Part of a small language model's weights: 7 heads of 64, vocabulary 32768.
Each number is 500 + 50 x the weight over its row's rms, rounded and kept within 0 to 999. Layers, rows and columns count from 0. Numbers have three digits each. The size before them is the row's rms in percent of the matrix's.

# layer 14 attention query, 448x448, rms 0.0484, rows 0-127, columns 128-159
085:419435543446470444527460470433516544470539485552525456458492464480441400546441497480542505527439
096:378445531518512529520465416465596533453524494538511498505458442417488499424528368511534374493523
106:482515436484551515544529521481521480490495500544494479536521467387542536498528392493468459507547
099:457555569550478448453501451576476556476449483524467487437534542497598430478529485517472471506455
103:579405549454478513483525522489454600425452463524548487461486519471469451508495540488553531478379
115:470566480547575514555570467455472453508416530540419479568470433548587496499454501495432393496560
122:532571403468541499450575501510552542499572457477520495572484416494436493457483488486462475486533
105:537579416494533483369528492509519532494568459491524535556542486535425463535504594460460489458526
109:461497432457572509392424449451523537493505530456433543468445546487472451563447564495539538403644
105:483551597456508550438422461498455566461421527607364534457458467560503534464495545474508461453513
099:472477554537528467481559453433485487544434495493543534466561468562384499574416505515542468354452
107:417484491433505409457508474430608543478508484458498404593583570511499535530476472500487436480523
093:508469525567551399672549538480446487366448474571516519504541451456486550539503462498609470504433
090:566571595472399468544504425514548503566436528545492500517470476474562545451463405512443458496486
105:471457482469447519488539514560572446405407475420530525546572499524458492559574539499511446510528
108:557450472460566469558462537420603454538421496575495566530517433529477427471521346487524488542578
099:599500530428525428471531585534498459481422613542518547457535449637494454514487609462514548500453
086:524514541447524512579561508476471521577530559533470551479521526537490445564505619501541603515474
093:437509572510410447537414488547486453517522395545436435484543569500499509480454430432467416473456
102:552413478507436516470494563509557514511481476448527509511553575511517480496477558502518633461545
116:515546497532564570461617542455536473471519552497499456589470433524503526478523517540438589470472
128:514521556454474396540396508487446466506463530525553464445568599465573503564520508494526477456486
108:527583481510514485608492502510488470594418517479439473466455529436489510539444437537475482439471
109:504505472536460552425583479509462530460485567499485562538459382575485443511426466479445542465500
110:470580568435457568470416395358427570415541448434491514449396440518526387485533543516593398555497
092:466489534513604460474523465555500476519466519528577440520469506459471460497508507643564529527520
097:517554545463482536418456437531534502527496515467442453435394431512498521556546575486553477501489
101:539496531484504490466475483452508518443485403446418470550475494491491494526564469446532437590477
102:439512514561491471505476477469504569487504512487499473437525520511396443441490468585567520444463
104:394562467530495520504445517572583504514533515555467450635543546459510617469482398434511574537447
091:509464482550495551578376552525362526446469482472494483456384547486490444465456463557536461550467
095:516496472395551467552595602614497511546427456450525432510458496509485509514547540517478542592442
088:504578494471504533527474448507604547497497525448485510482580475557447503508510578537457533349496
094:418417481481498453564413536503478440420480524497594472517617520560482505472557449428555431511501
107:528547483466474508449466432533576440486531515507465472542533488548442542514480471516429524416568
085:518615566500435491455489487539593509524520544425462446500615480502478524534549547385474527504566
096:556562445452556545443480488428509511503512545458543545545526457466531514572506523445477464454577
107:518457473484559565559477565598525492430451446505504486463474512490468510558487479510525447555579
103:504444477417462526437483455492421428548467493475554506489440391512503492529376456480481546500503
093:464532506499486488572477533496463587417505544542504417533489478498532541480492409507483428520521
092:455495542492527502472523522519516517505555497547472473508422479422424441514502412544546572567438
097:486497534613438481566483560581504464530480493491512524483463556432498486533451523497559594597479
101:316479578540553463514420546387452501466461450522433530485477533399432540489567456524507475541490
097:627568392463520485535515494558528486440533543489525486497507508593552408558428519546488536439516
096:479457525577502469599544520521429455402500454493627542475432521447550521549493404536430566460457
105:529434522413412492424430456424487524488512533524634490502499519511486530547581447526450460510512
098:503488392451549524441404494471545535509435575493483503546510501554471479496488477484503421438441
111:586485464420501559506457433374453438457518575581509478521435489529591584450517502546456425536535
096:622469447478517442407525524570546581493579535454562490530553552520520499534494587481449577460519
087:558534471472559425529465494566437519480449561482454549414518413508468410548448460514429472533498
110:452465576577539568467545426465446537511532528505510518548409426476417529523497562517487497558438
101:589529539455513506472431526519512591541553499494503435400533446534496516488534522581495474444533
099:579520439396518582427523570458498550410491588643549570596469512515481429537587512533553513503476
096:589624529493503391509542484469518495503481493499432469460516558519466506469486573451539484440465
096:466447437517573415506471611466498534369505555556492465484503460485412483515543526544532463516477
097:540485537482479438513523489476508521469498492587445507464535468491535469440467399508481528516432
091:630529552551499545477452524451509495534501424389548549555485517448502465564534548532467447460530
095:440467461424497600481572478505541556459504513463550498563527461542515482528540575582508441553407
100:454488415391504503487552556425439581468506546500577430504444413543504464562413510486579545480482
105:425451428503575574554563513624564466664494483478555505460553514519550503508460455495453539459503
109:523436399368546517432437520462550558398589479533589480559497523555454494512498493511460492488545
097:589570567525413460557590460476477465565514525507494499545447467458556465412463509418502539539512
104:444423601466452505471393439471537521436479534425513513471435508460412477535562506505537393527512
094:536448488516447462633495542562391505488449397502557522462421549573459477469488462604539433573498
114:467504512528498462518492519422545544606449371474521513438425482505368523444523529480489507503581
095:424480471520451438523531465425541555570443418525520512438447548480456519449473506509463493485488
107:494543552567476505496444537520566520542541390513521528504463551478437567457536480411487479525534
100:510510510456522583580500506550544510508541481516464507537506504514523551438510465406429565551558
105:538611585452464520592425542494524489492523535514464490473485505512385602404441496360488524568569
112:538559511560506531535568522516497513531546378455468541585484531435546554449512450423517528526547
116:475461512462533570500602478455595460588596422459414528460491432472419504469428422377434559427546
104:512419567500562505538517519485495510515467514463493558497499531544476439506454588488489451486472
115:423504507511527475401494553529472458512457515522527478555526469482508642456468406522585470444461
101:441533467529468435552408504576514496456446600567549465472544480469460412529475495557548505573517
097:531453459475529533584461529591517501472427512584553474576497457512465587523548561482663450480497
100:519591558583581530532461485572461481505525478536397324569500492458507512483538412558668528544554
100:429477497423478499499541557490498487474535546479482424472400463477528489467509503450512512461586
096:514486535551574527509563489542506518493515423618500563442514644513546541518423472564463483521493
099:559512560574522423504512561478397514477459452419579477522590486415494460522531460582514446601554
090:508459501460502424542505486498564546563558511473428449551421550410526500472580465361495434468513
118:536458505487609473502528496381346519464450552489552478549528415512685425556434531538469396524454
118:479480463441541479461564512450379486457471632472537448547530465549633400582467578631541463472419
090:397454548513490462439553424473501531559413463471544526428588583534493479508518533534567491467517
093:429547544568462485496487507543630489478554452493517513483441493430441552462493411418457521562588
102:504469561482424443474522571450464543470493513518529524382428546546506494562457567539471454498459
096:601525500558539517558558544538525468484358508460496589497491461541531468565464450460522472566581
088:569438506427426433461496507433504471474428570498485443495427436605511510538459621413517562491495
100:394553534482432471416476527449419519487541589496524529511564417494534556437512543612546406491466
103:516471543497507481416461534522472493489421523439525515502466484543505508537505498543517531455440
097:504471489423518523505428547503502521529508433427443488571432534535522476528525501493437539527453
095:533568497546489450418527544507479515434522509545516493460512456542488488557528592453530458567527
100:574460547491530510518465482366513560444491541534500459501518564456474508494450477496374491539495
098:472449543525498414475541493405492544530596457480433539408476504461546542540456426516501453564418
091:454526483549438500481560586605571518486457494498493554483509529524477447576531523474459528488530
089:507464533526575565498525504459482632471561496579522537492514544467564523441381522522587459529450
102:461474589529516598473558461440476599538557478575387462490576540465477454514429471525361494560531
094:517547506461585431509460475503523457378577486495502485483417451447537511496584439503479483445503
101:586518506448415485474524450503562502560525508534400465514577385504547473486469535465460573508442
107:544550486459544440485475509516538563542520515496502472516479494603429515558515489509490525448381
101:398448477485510448467449463492626540439504583534500455508483448467519520432521498463580490501472
087:558575480521525528482633529540466509517518427445597486486483443585538502556459501446572588509555
097:442557555601497522433476519443420542504552476479556470496523497426556477484558420569469500498484
083:466530582620525477523447480516469492479503537563515546499530435426505568466601489490556470495468
101:532486449500448483582559417665521553604605419518467501470467555566574519432494416528463536441547
095:485480438500519432453503498510456491554511461444571529499543510531508556522438497530481505493463
101:633441466370487534475500501498474503463456574453579499575439451607445496461463503470494468579447
095:555548544501559464535527508506407505439512535513508551496600564513631397512530509493432490532506
100:525476500473619550475544563539499535471513507495532518504475472452564518495489478633600488485463
094:544526542554448480551555564469520513431475553536441507587538587445568441485563453553510491566528
098:534451573630568587470524510544511562568535469525394437515491498570452528538457461509453501618490
093:517425498455534479499463498466553511402568605517477451582456496509452514539441549567495531514481
097:508527552464391596475511519519537504449473524442508470412446472549476505521514410474600541562446
101:476484453396451409511567530514554469461449531561507465522512482555473440480516582445473541468432
096:581489478562479531506524547534480568510490525466506500482470523560510450565496486394549522542548
098:529500455480525456472535533486491531508465517572505418454448499520576507495581539449487521492545
093:478501479446441548475478531537540425542438568494488618589443525577476532543419553426500612468522
102:512455452565450509579578516502516428553502514440474517586532548562466491520466555554465486507554
098:491472461500455505522521567536611572452527561556449475486458525490537433502439427552540520426506
093:567465512481565471459472529471551505478537500543538533562545438544578462530480555443487426517502
094:539517486467530531554471566513341520494484494492521538532529546431552498539532452530509506563491
100:505540536452464509478465456457512459473532512607451460440514463463541468507557526511470552533474
098:531482579509579509519551517502542466434472465417560471588533519485430469590505442514500424474551
107:447378508557460513523475484459520541503568490540495409499424549461529514498410492507443481625638
089:503525456479477463446481426581478510462566509492615531435476479538391531598508580475542487491449
097:523446396562462494525481482523570514519564475525512470491622494446517488432396500492493489472545
098:451540564583536405469458584464489547442532472502485466441555527476566497503492477504526357530606
096:460480458446496499603473588563532450500471510446496526517453427509476572481460566554484511568523
108:483516392497535417485547488536526504480559488448549531467529555456626435521457512564571391513593
# layer 14 attention key, 448x448, rms 0.0474, rows 0-127, columns 128-159
098:510467427566520503433519556504458557486481503502594431534552470496522469497548397513437546544584
111:425486487562510547490393551419561548504422467563492499519532493428491538465531396555461518567552
108:557522482532430478484456489521472533557512463490511509570586494541513528459579475527536525546465
107:388516455437523410549455493463539453419501476434510495516497553423445451528570546431603454486522
090:442457514513551496519562523526499505413503504474521470497474534445491490520525481485593468572503
081:515505513490452414612414482599453477611466457502572539430455532574578506536477597466533519417496
109:529492488508388575472465481517528443595469463493473555500519471539532582521511488496463485469536
118:487516537485495513516496480499600439566537545468507518614528524502445555506508510472601477398527
101:528421490546526522532500515478522503427512554524470524461483611496523435538526526514459499541464
101:493471563512526374445507533477559519491480577627579502547538467492555473496466516542537546541520
102:490456549419532446507463461465510440477471514491561567531489539536536461492509628502607444502530
102:562526448465575548421446442466584418415505486425535474502504525541429435435547427521543530506529
094:499437530493478436575510490539527612540585421425465612467439478446478484426451436458513466469503
111:429493487624578368524554507495482430512438462442503447484486495448372510432417545515541488578513
108:486438474462474472502501454561536474484472497398550463505558562473528451494535441553570482596571
103:538512514536430427473518495586522511472508471463569548440549440467511546569492490558541498509448
095:515494465443409536568582486513520439543478431475475533459480529605557444456497481508468468449439
081:485561511568416548508444484427526490463471501498521492526429507504475517418468527396482454429562
078:538528479602449595499352453471495564441459460510463566503444425529546516457531479524435538514458
100:470499465447515462574571504500410482452470551519442539456463519549542488499396536463576478489499
111:571538503477378521465477520559521491545529471482606496517550552571573562443530511549499494445425
117:541431512459612521557516504474475561439502555491491493545450499499423472509455538486541542518485
092:471501506514496449503486526542422420532431495470500597484535502518577426587515631473567477375536
108:492516515493423535466483532574543484557470517482409551488546608518462542555556518463528479461543
101:536559496494611592528406620488505538416589499500380418453436469490412453454522504487515478514505
095:484559456587520476581580532468476563345484452526497559474479441499438460419443382486512496543486
094:570504469545515561544492601545498495429519487519527455503429437512445485442534474475463527552561
102:473563627542546522491472512486536549492465468482421419497489573483408529478493421375526493519518
098:550476476531432459498547503466490453490552521506406609527547478515529510605488527543482545426465
103:480533497491620524499546433474500569513485546498478543429479480494576603498393414410470428550607
094:476506506488543437570487520486409534429603503588374469453532412385437452437495443483508419470500
102:508531545490458478534584493472515482539525527521495492514458486519526517554533459509404560496523
095:550487508433454502515471461588505447510456493432590535457515557497581462489491442558532558473493
106:473468409552603507476509446560487498517501493473429534519486527480491493453435494493554502572546
098:444415505468511467497503555444517405523423485509455447557514520487603385500563512525525456507582
103:488517441560499508463486558556452435590581475563587479515547546500546477612511462565521481469462
096:504512482528439529416431512572473453603486566509508445501523416468566496571542573483580454513446
095:530451490472575498626484494534452547438545418528364494503462498540503534425550442546549524563517
095:483529489436479504570411478539564548549555520510490489466493531568426465344515473520480465416517
101:496521514476496483527485526439558597387489520549506456561478426532487483392446426507567426552512
087:434550464489555514588584519453509534463582474575429499496506524450428535457466405507443570534528
103:497444558485584508540537495506431478499621490605500507460612563470502592578503447506580452549591
099:498389505498586484532538438473481452428547472466551480524505459411452492450520425471523524541480
099:504529413532474433476456489493524497475461506455520573445478485549575514522478558532510475506529
094:438456431463496422523518478504496485487441451424468574529463469573514552495512510546507498452575
104:507460472554491551491481465465517483473449529494634472579489485474541524414546508552570501519437
103:395552506547579544524453517504508493479430555441484387551484594432490526521398585501558368481555
102:574506514493509563426515431538526568443362497479541498468486449519486512483524497552568450581501
093:422466461456438496506581464501552495479510554542586467535437403464562526561455567415501507445414
107:460617561528466412506515597508519433601543448550488547420493472449498532473567438512528482502428
097:469452547485510545534432514469551504474440562590520507528484512547440615441531470535472413558533
097:487445439530453491453487572436528497495437518589478531557505504481540451504399473484469484497419
101:566545572468476581534539520513463527523484443480491479512545539537493462469474444554512567591471
101:567563475432507466438484504513555469515488581462552544506501545514649489522572534528471520383421
099:462480490482510585478484402439544540448452501444478505566498542544427431437420522495579462553488
100:462568546521507489500521565430530435624562561611464479486500453475480523522481469542537477525440
098:441545587472413516532446536498471553471535485455437478466496547495464465434565521506539592468389
086:571438490603535572512531450452629514420496552520535554557412545384421459515519504488508503638520
102:555525477422411595557434444571561552450422539509444546466551523554537491421484416544544520462413
103:524473479541497441492529466519531399488541444451426571545512511503459548562445520501437527519535
108:569546445499526523491487456508522488393439494483483391446492576485513527505534391532548436584499
109:508481548589496491503559438551491555542605448519504509488467573479472507582491507494459529478500
102:533436497508515477490460577529519456428538396477501465528476476532404472475579525562529440600476
102:490494514529446405493506497442438543449547472478442568525486498511477477491501430448510549520508
130:508455499557517484494491454517563487485577538551534515518543534591388552479553455436515538495436
092:553468509506500569503520476544520463508487459596430511483486491416477522468553398420403557577452
116:495504498594445486445459496484526509538528513553480511471534510479432571506529429480455485490473
107:452561458561497475487540522516507475555546571532454543524605530482423545500550515464496511489446
114:491528480521481487506513465482557471511485515576389542483574541424457578418505497377477566470481
116:475551479544520440506502508530493493599552533558441604538614517480468629485562467460428527449483
112:453520472481479534491445542588556455557494516583486619555525507482507579488458565416470509547454
120:558451461474540507564531545470465501447452515407541560501488481486425467575510461530491597492506
101:445492476502500527485475495550470475530417581426531592578570480554559480519532436502431480524492
099:449530461510526549511538474477468500413493506480516475521472437574492569542492507509496488517563
100:593538475440506527484548567483463514462516611468519510547533504641496469563491472546421609476505
098:484560441526497520468513563486464432467431522459584581498514472509435462541485504546433466475562
103:440378516503560452487463515513547559556526397585506593459519545424500490485563550570463530537521
104:503509571530569530581526518581492396512475380466441478430519473530548567482576447492469497546491
102:391484425541527499489489461503487460534470472426490497595492481563487523438508531530517415461525
089:395506547505494546480432456473576496411490534495520472422385429566558512499395557518484452483551
090:500474492506519594496521428489529476567509468468459509452466476429440393504596449456447615529529
113:592502527420454555572479483455388448457429444416502424477435498469611418493483473472474573566553
095:579591527452406528518402453472447478406418393537526467494483482461525457488507429421477577523582
099:497489510605444453456494505436560533524465522604448543437523537458462627445534450429481476461448
103:549486553451472557509462516525437464401467495383550399492443504509521402498459488561577479590628
091:486539458501471411505471489496539556478502466595475515425513487587519497562529599560525397428512
090:450452521406496490471413475453396518514492536569494490492574421532507539535480551536518463434534
100:462489527475534544515545459479485552519423557495409400467498529514482479440569466463543473535512
102:469459497480507523469509484522494497514518557457533487520522469566446530525537523564586512511479
101:518471530641491476446500460457473498550474512502557503503514503510424516506540499580529531469481
094:520480589410567479579474476542429496410476529565498552537593566552515496500454498582500516462449
107:566474459496531552505460556549539521475519424523465469479360468556414502470509526520585532539498
099:534518535513546453510440538496542419531542482636500542514552502477580507405488459530514546522452
094:589536423565504525571491570494496480524506457438524477566541395468523502488526396509484498560591
093:493470466460484472549462477477470456416537399498430465568456461484415510490451549536556467572517
100:530510439500526646512424568475511551532516456466566505538446442443465576476528569578450517583421
099:485476561449424485511455450600504527425535579584467480455401488492563527501524550502583523467455
100:431489490514451532433436566474476554396532610615574500512510462549501523492462464448544549429464
103:494537537509450491527481543516439476449515525558600400614490468482449549457558500499530418609446
103:457527522465388470547525535559505527517465440521466430454492509436664381450420430562536349491541
100:475490551499430543554464437555518507482477436573497475464510487576549428563490584515544462415473
091:432461509499418495556495414602563491505416436497466548530455399538435588458518529563469391534503
096:527633489558463481534496593495459565517451588519515522570586519553472467443493476492464483414428
102:537553458527493546482519552540503370470505486513482552472473456471541597438555510457541476574540
093:519426532509551442492501547444528537488448512506537486507523516541513472509611544504478514519420
097:462441471452398491436419389590520508535473578561430477559607470473349501596531473527459516442464
099:603468492539558583621463480521579460457517533467492414464466479484401515535409534572553547399492
099:542464380437560539457502457549550535511580501518481520407534552501587534469535479425443509476578
093:452493383503519508544414579476523526602514448510499573468453440555508468602483521581492552419446
090:583452497564457483466527510469486517503444447538553514515462460498518528525410485523464465494447
094:513414427478464499508434565527516566580575516595457435515488586429383466521570490558590556512512
092:498602599586397522587483504514531515403549477611495379465473513511464469543460546502543450551473
097:465430473513478544493521509388530576442611568456440446530465542628480509514443460418479452511428
094:478488564544420417559501523580533443553481478607483479436400447464520483528476427527486458401503
104:513482457543642544481499498437524587505564480493561510616579537437439546517544480475475509495501
099:546514500611511527529488502536508505497504484537510487541415500504538524504577505457418401474453
098:532525441530474570510571419467527580486458482488546565544499540562464498538421489489540536567487
094:558504452482459500612566541556599414432565451492541508404433493530518523405494592530542467438499
104:432565513496486546438525493540535528495504556540458525448490501620491486489513557442512464354383
091:506514456567530518492483478523500454581486464500426528488537498621448583473509461558561487440541
103:509485492500460542520448510508544466522451517473449477476554475474516523488401438322479540626473
099:507509527515535413469502480538455491496537486501505477482516545536440393573525449492631378439628
102:550517474481485556418546442475514449462489513471527408483474537425564508498480496548494508502510
091:485501517483487543511430500462447439487481520473500319585502488514480444561537482479489500586517
092:582518481571583586577547532497512522449514442526518505453480531409481488432464547482514591479555
102:418569483479681510489527448457494535582428490507475504506480456444388572394395450547490497468475
097:591506601526489570527531463533544482569517478463482522453507530506528524480571499494365487469531
099:464474474494476563468466318474602431441535555538466530494519462505585570416552495504481520441527
# layer 14 attention value, 448x448, rms 0.0433, rows 0-77, columns 128-159
100:500524474538466481452481398492497485546512520477424565468476441345531483490495540551594426523579
119:501485476595538449512542520539473448523476475416506473474494452533453429589371523479552430478480
108:481536536526555489490543502507449543458534474590552515508518540572635485447485461540402584393447
102:597446511526455544492530475499479395560496479655502512528434487518587541455557535452508505478530
108:471531483464391472469539554502534492497434466491459527536476491548454461521406405523533467462344
092:472491517470458463486462503524497522535442424536458486539509536448494507521535555503527494473508
097:438469467574472425529459475571509551538560390501458524486517511462465555561554527523562497515529
107:459438467436511505486521578476579463504427508530558515508533517528499440528576495481478511462529
100:449593482515526503532387627550523549543541521467494537501419387467443455511391436517480491465501
103:595502474481404525554552567526443521477564485607526419529501506564564539460516527444522513458521
104:463495410567568469539555455509548517564487467439511500494514514557426490501455571535476511512476
104:458492544491490441530610500526500449503506542528434459534494477520449547571501533478532449569476
101:502581488555491430507590521452402483552490405542523531455489450539526449493546526492493455594569
107:444460559534521462554467512494469496548496479389600492544457522500437505559433551501455527574584
105:536529490489555472517445529405522486491565517414468500476462500493535503498498460511456517469471
098:584482495432495551429567500549531504575476500497426532442474522514491549456473567476448501536497
099:497439593490520461458550507433542486482580430560581564536563420528669449531574439500542540482541
099:526496494490494498617458503538523521439450516495512430425459568628460530488466479555477607530458
098:478499448444559556518479455512588544494522516511533499524428524603542522493446549491387571486631
099:426517520504514510548497496415561545574529489492528480530560501340435535484473467498540450452375
105:525457571454467558464472441451483474475446591604543512596484528447501586487469622524470549532562
106:488497516513540508506429494475481535483515597476584472468503578494448507453599459484452535449525
100:560494475455443416488423550473463554517539511576515485465409514521498505535446505552523489492564
106:479549589506519534486439591508514535534548512558523431446545485420520560509510467491486480420468
107:507457540465513522592504505467582488478504433526424469528548550477513420509493465512479587514482
099:531422457526538452523474501508540556540426410487503415587426584470489531550484557507534516449554
100:504519547487469539483434447469518496543542505624524498467503495469499507433496480519539470505508
099:528384438477580453524542538526581493488442545554519492543537538531558474462553432468550557379564
101:455428486536528470528352595575498455578482432440513446526479467493467571545453529436555362507496
107:436480535480534535536458523497541513500442511428492492424482509484563474547415483522494555481598
102:595507509470524505537460560481502500483573495508528561476529494495519469488473386441477597458425
101:636435535484460513479563431448530484509495484541508521557481419591585515458582476452467538497537
104:512499465523555348483479484484468513478578513442499510505529534532496495462468468588508359507424
103:476524546476507491488522498547541420554493452488476512552570427444558475561502624473478482428606
099:547571512426534546486555434398459483505530521629528547471485451563510541524390427465445640492510
101:425582501481448565535463563513532475498411475577588507518427528511527526420428498434291576518559
096:539463444456472595469434562625520520576524543459475575461579523334536553542509567517550470507563
109:462469454567533408548516447505503525514496492454489475468501494364427500466486507557653366551455
097:455490493562618473545554477505591454506541486463498496521479382416396404536457513495492519513537
101:464516458510660488467524415446470483483489496409483521541469492612558428512563506551485557471534
100:614480404460529442515529467443451431457479494544543536581505437635635457423527437472593532442437
107:589504534404534511478428515521407433441457514541466601454543542494559554537561529529387384438593
099:458467470456599362472494499510623504423545437483482501560537503557605533536564623481543459508554
099:436578510452519635527451432408512523537430428501506505441458525511574476542490491519457548459536
099:432525513466614523538468442394485508539459478498466505462497476556581413473447493500491517610548
094:490529455578547528448492493454522541504470487443518493439508529610566551486475406453454478554467
107:587516502496406431530583496482490587446547443603483554605452558539559464441536403424461563421400
095:537506437450584585573579474487491509496484462476500564537571472547485477494447458473508647543523
102:609442444522535504443466471490573484483509497474483505475430471463516461531485489532567469421553
109:579467445502448496499441489534533411528513532508537504502523542434429505493417590564616524486398
101:482535473576595521530518519433497532456494490492525521517563397500522405470495461483526553475537
099:430503503546471578450620432490539525466465522577572551553490435576646445522462492609395603496481
104:462530523528466585454459486522509491468505569435575477553448511515477563508615589494391399468547
097:520395495440543461490579532477439484482513459451478488543528558569576523529546465539462567524557
101:474606450521482510541451516611562512487461522412435415509416452550462491441489499511544503521490
094:525485454453569527507456445477439497432523526467540503452486580499513418450485436466416603480618
117:552532541419479464579504502495463551464531435574478529505463540532593459444461443490466674398516
102:484453546509520524441579519496417511534525449479523559452519492537495536450543429594489527464312
103:453532525543528489511412579536551479568569531444452467511535454398285478505432527501501428505457
116:508461470472618513511550496487515474456461514504497514542477568579585444469557488492440621573667
101:512473498547542470531509474422525518539501599538407480442548485457494533495531523453530362505388
100:512512446426556517516564483458491447498433488498527566491587529580629529467518528491424521537520
101:481541475581613559515523541525511484538502438405548448447470568530444539597476542485479377532519
105:513533554469535626399558443497493462517460555627486526575473489511472428507500504512511612486583
097:501536574516435473478398501578501436517419528489497481503573507523488535550504564583541449478498
097:521560498503418659576451453605446482494496515596561392607544631530516510511503563473520515509522
096:542498493510532515516374428489480502489533477487557545495541575461509537507514496487514570510483
100:501513468423487393498544527419519544567484487459534508459539501511520464545475517520455535521451
096:441462562485449461463531488490428484498439581501424481462492422549541484483524489548580448457440
098:560537518506475515587646485384410541490525493478524544485508512510485514506437494459468487566389
099:481447564532536467417483481570475517466503510437484504512420495543373467498519491473602556493488
097:574527458470526481524558454480483530575516429483526534472420483522576536451444489534493513573470
097:493461445504498543512509515526518524494532513488531457562512525358533407534464442499477510461546
093:483493535542570401452495459560471544496452452472553452437448627496455456513524486536484539508511
099:569460433449404513409455565538567430548629466485475433520501515532504477569564572544455552549534
095:506469397561469511516542603451438547466514404453511525443424481527550501517482489496441462504449
094:494457454495533476485398453489551431522531462610510604573532468550474625538440447497456567438536
096:452485448498447473473366539591568540540454525540469527502481493457540511406604506471505568470488
# layer 14 attention output (transposed), 448x448, rms 0.0371, rows 0-76, columns 128-159
100:492495430486530485592479474436461441516528545570542530520478505432567486538460496448618447494596
126:441498569611574547549540581560480497493536529526470508442469565518440476546486605474621572437499
108:583631531481439424458476471469484592415551477414536479542523437514501518384473498570450421499520
104:475499428465514471533540416484511416461445371470461520523475473526490414484634459476403420515547
111:442501574526546559501506521478536554523473595569490489475538533565495531475577544520546524374444
093:420503564514471463513494589547541375553450532469477531497453491425485567499484476479512515526479
097:477509470523437526544530542462480400544551516513525526495537586448497504549483534562542591459479
107:445469612440489549536468491549564581541440575516513506508564499451458500563541570418513581530457
101:584459542443441466650461552456480489538527520593535551517455481536422505496415498499579479517507
109:640532418482482440556493471499447521497439470469593485534454382510524572460481397439538416576574
107:452538538495581538521460551561504462538548514480443509434470552512507431569547546566515536441492
108:440416545451491576504574478524513426540481490538391563511470483513493548592451488511541534550496
100:536519442509406530402470401539469517476577534521381483461552455485559548433471537518467509534473
115:447443577540489545520512540488479466549469403483532516459530435419452460520459465466569594487478
107:517563477488510588509486435516485564527515447504505444449508501548533559495484488467511479445507
093:431502467543518497512525458544560428502487489511553564450465626595459517516405463484495512480532
096:465565515516493541447494417470498600475521544504402469543563428462488506461508545486524445528492
103:439509571448488475442479580551496473486362555463496519479488596540487457496570565625445545448387
100:449576536546427500482481530549501559549503507474510446524518486552542488556459560409536463484523
098:597412518478505425522502563404506510522466606503547526514438531539473448549518401470475509529491
109:541422409492530477459539454467458407455527409437492556491505473436518484529471420510482454606557
107:487469538455454451492470443522462415472397436474542492507527471503542524449498450586448513576520
102:471554454507456538507478475508456421577536580566544554476421454626556493437476573403497406494621
108:563493438468488476522471421432395498500536502475548506609531523399606541471563419471525468526509
114:525498519528527555518493599463511502377505477487477505483515501480336461451492480573427472502410
099:428551519516519528524460532454540494587598501477538456570440451472531505514555511443499492511500
099:512579471410516500559507454468524532526532479467367435477599596489531527582477466480587506469475
102:412563524519530562467530475509502530447548547469513532494552510480424394480500509460393492526465
102:478443527539500515533540612479471406496474578517494623542464505472430463501471500525556495477482
111:551472541586494495474486506468515555488484476504476483452443412551415464550430545530558480510447
095:588560422449514440431514550359483501482473457423566467558472545659511492524543474541439417487501
104:467553486470522505460538402531514514460549448439488441500572440583418503388497467497461390601508
103:457465478572506574466497544426446528544514557597519442511451560514534478486530520544582471394513
108:559431513528482466459550503515431487489349514451480521428553468413365474611385487505577512533496
102:550535432478482456462491470438541548459556545553473515526500450537458449431522506503475416521544
104:549490487506420371415491505478534473488479420459512537518433423484501514488488436534497465500526
095:514480471458432494499512487499523480473440515569538545535472534429510535488505453477416550508540
112:375406468546537552580523549470503423524552577557454540451428597439447507547505538513553589406458
102:472517520513419566460542498503533557550523570512428570408466461530371481557404519534500512457447
109:426553547568457547407495504548544587464513472554430479466541507453424429553498624533524463462468
105:457610479524531575440529425542474581513582526525498521538542436562513471428527529530499432511535
109:568546491432501596440566438493432547413585483482533515524514508505521492456456414481486466528534
097:500534475499443593513464510598496523434461536484447505463610469457462514412494532468527444509480
106:487515485529474438513538512488563566457484410612405469501463476500549479559546630484493522492502
099:498517617553549447414541492433486588488490423442450520517556491553352447554474563482534496494502
097:495531540473516536477519493455483573533585508549439454496531510535505485493541565475598476484482
110:536706481443523516506465502545520639449565496449540517556528400441555532420546457464486373611519
096:459573572511484509451521414509533525438517457475446484494572528495405476535582567567514511453441
100:404531445485531579476495463460434459494482556523500520489578549518500416559475474482491571464440
110:447409440529520508576482554455452439494463451516524575483399568506524548482477454507514525465523
103:495575545522503565513491439537530671551548524446505438490531498579496477483552507461512454427482
095:495584451488536496443487363496514589502467416475488444525546459507550598501547524464458453531532
107:575402489503425497546500431529542434497387438530471500536469507515539514488461380404509508611571
102:472492565524504569402486445550465579408516456439497454561515426458478515493469521460528458529450
104:451453480570539472437527561554428451501507525512498478311481555495451486570425654646551566454535
094:468604601471420492438485451499558536476513444432487477518540426541486477455600540536508422499461
127:569646464544452467529470435476484596470462399389562418558589408513486484426598471455435399514522
096:449561596445535454440487550503490563560420567489549467554534575505644540531616650548514503403459
109:525429529439487481561488612483475408544502501483456515418536568589435489594468449533594515463422
129:563481491509475531365521476464498551440479419441491480496541403509412474486440491541403451578494
104:461570442508560576534465540408509553506528577611513497502445577552440441563437478455541517472489
103:571518554449517484441521411469460534431466417461491488575536421507430494479559461394526433526540
102:479386508382469500428427464466425455497467542535431610454516513572468554528463477470580543510488
102:451541563457470418451541462540508467497503487451514489557526440456468518494520491449380510542498
094:583538517595531489492532466528474484490452429521506514452509492508504486519460518525439524524558
095:494597475499484527470454460557490442506422522521521501492576523552481537489425438444435456478597
095:529538440563542458531516500430363570549472422414607466451509532447492491472514430478487499526525
099:519540431476519517482412490494561508515469529613467462484458520509459479592481526533594468453475
096:499505485551519505372467514501401411464496532477500499456430486606493544511567585506526521511457
103:518495497450473460448458510448580525470499585502487524516410442541491542489469502485611472444523
095:450470585428520442557502520524452548544505476426465565557562571576484464498453569526413548495472
093:509521500484489485479442425561509502567520555551454522503495483541550582489407507556508459431518
097:517537482513521598559356430481535456500485497518498529565498559472470509494487523424514525486450
088:518542460532502561473488478401476521535542401426471482493504567413462485524517597438483460569458
098:461494601468507496401482565568450461512598502600553509465592533447461492535566479516394464547461
095:507526556479431458540477496522564546515417581487455556461443559566545526450415521548544496456479
089:428532583470525479572566472400427469545536443461468460498620583466493459509565460606464475516451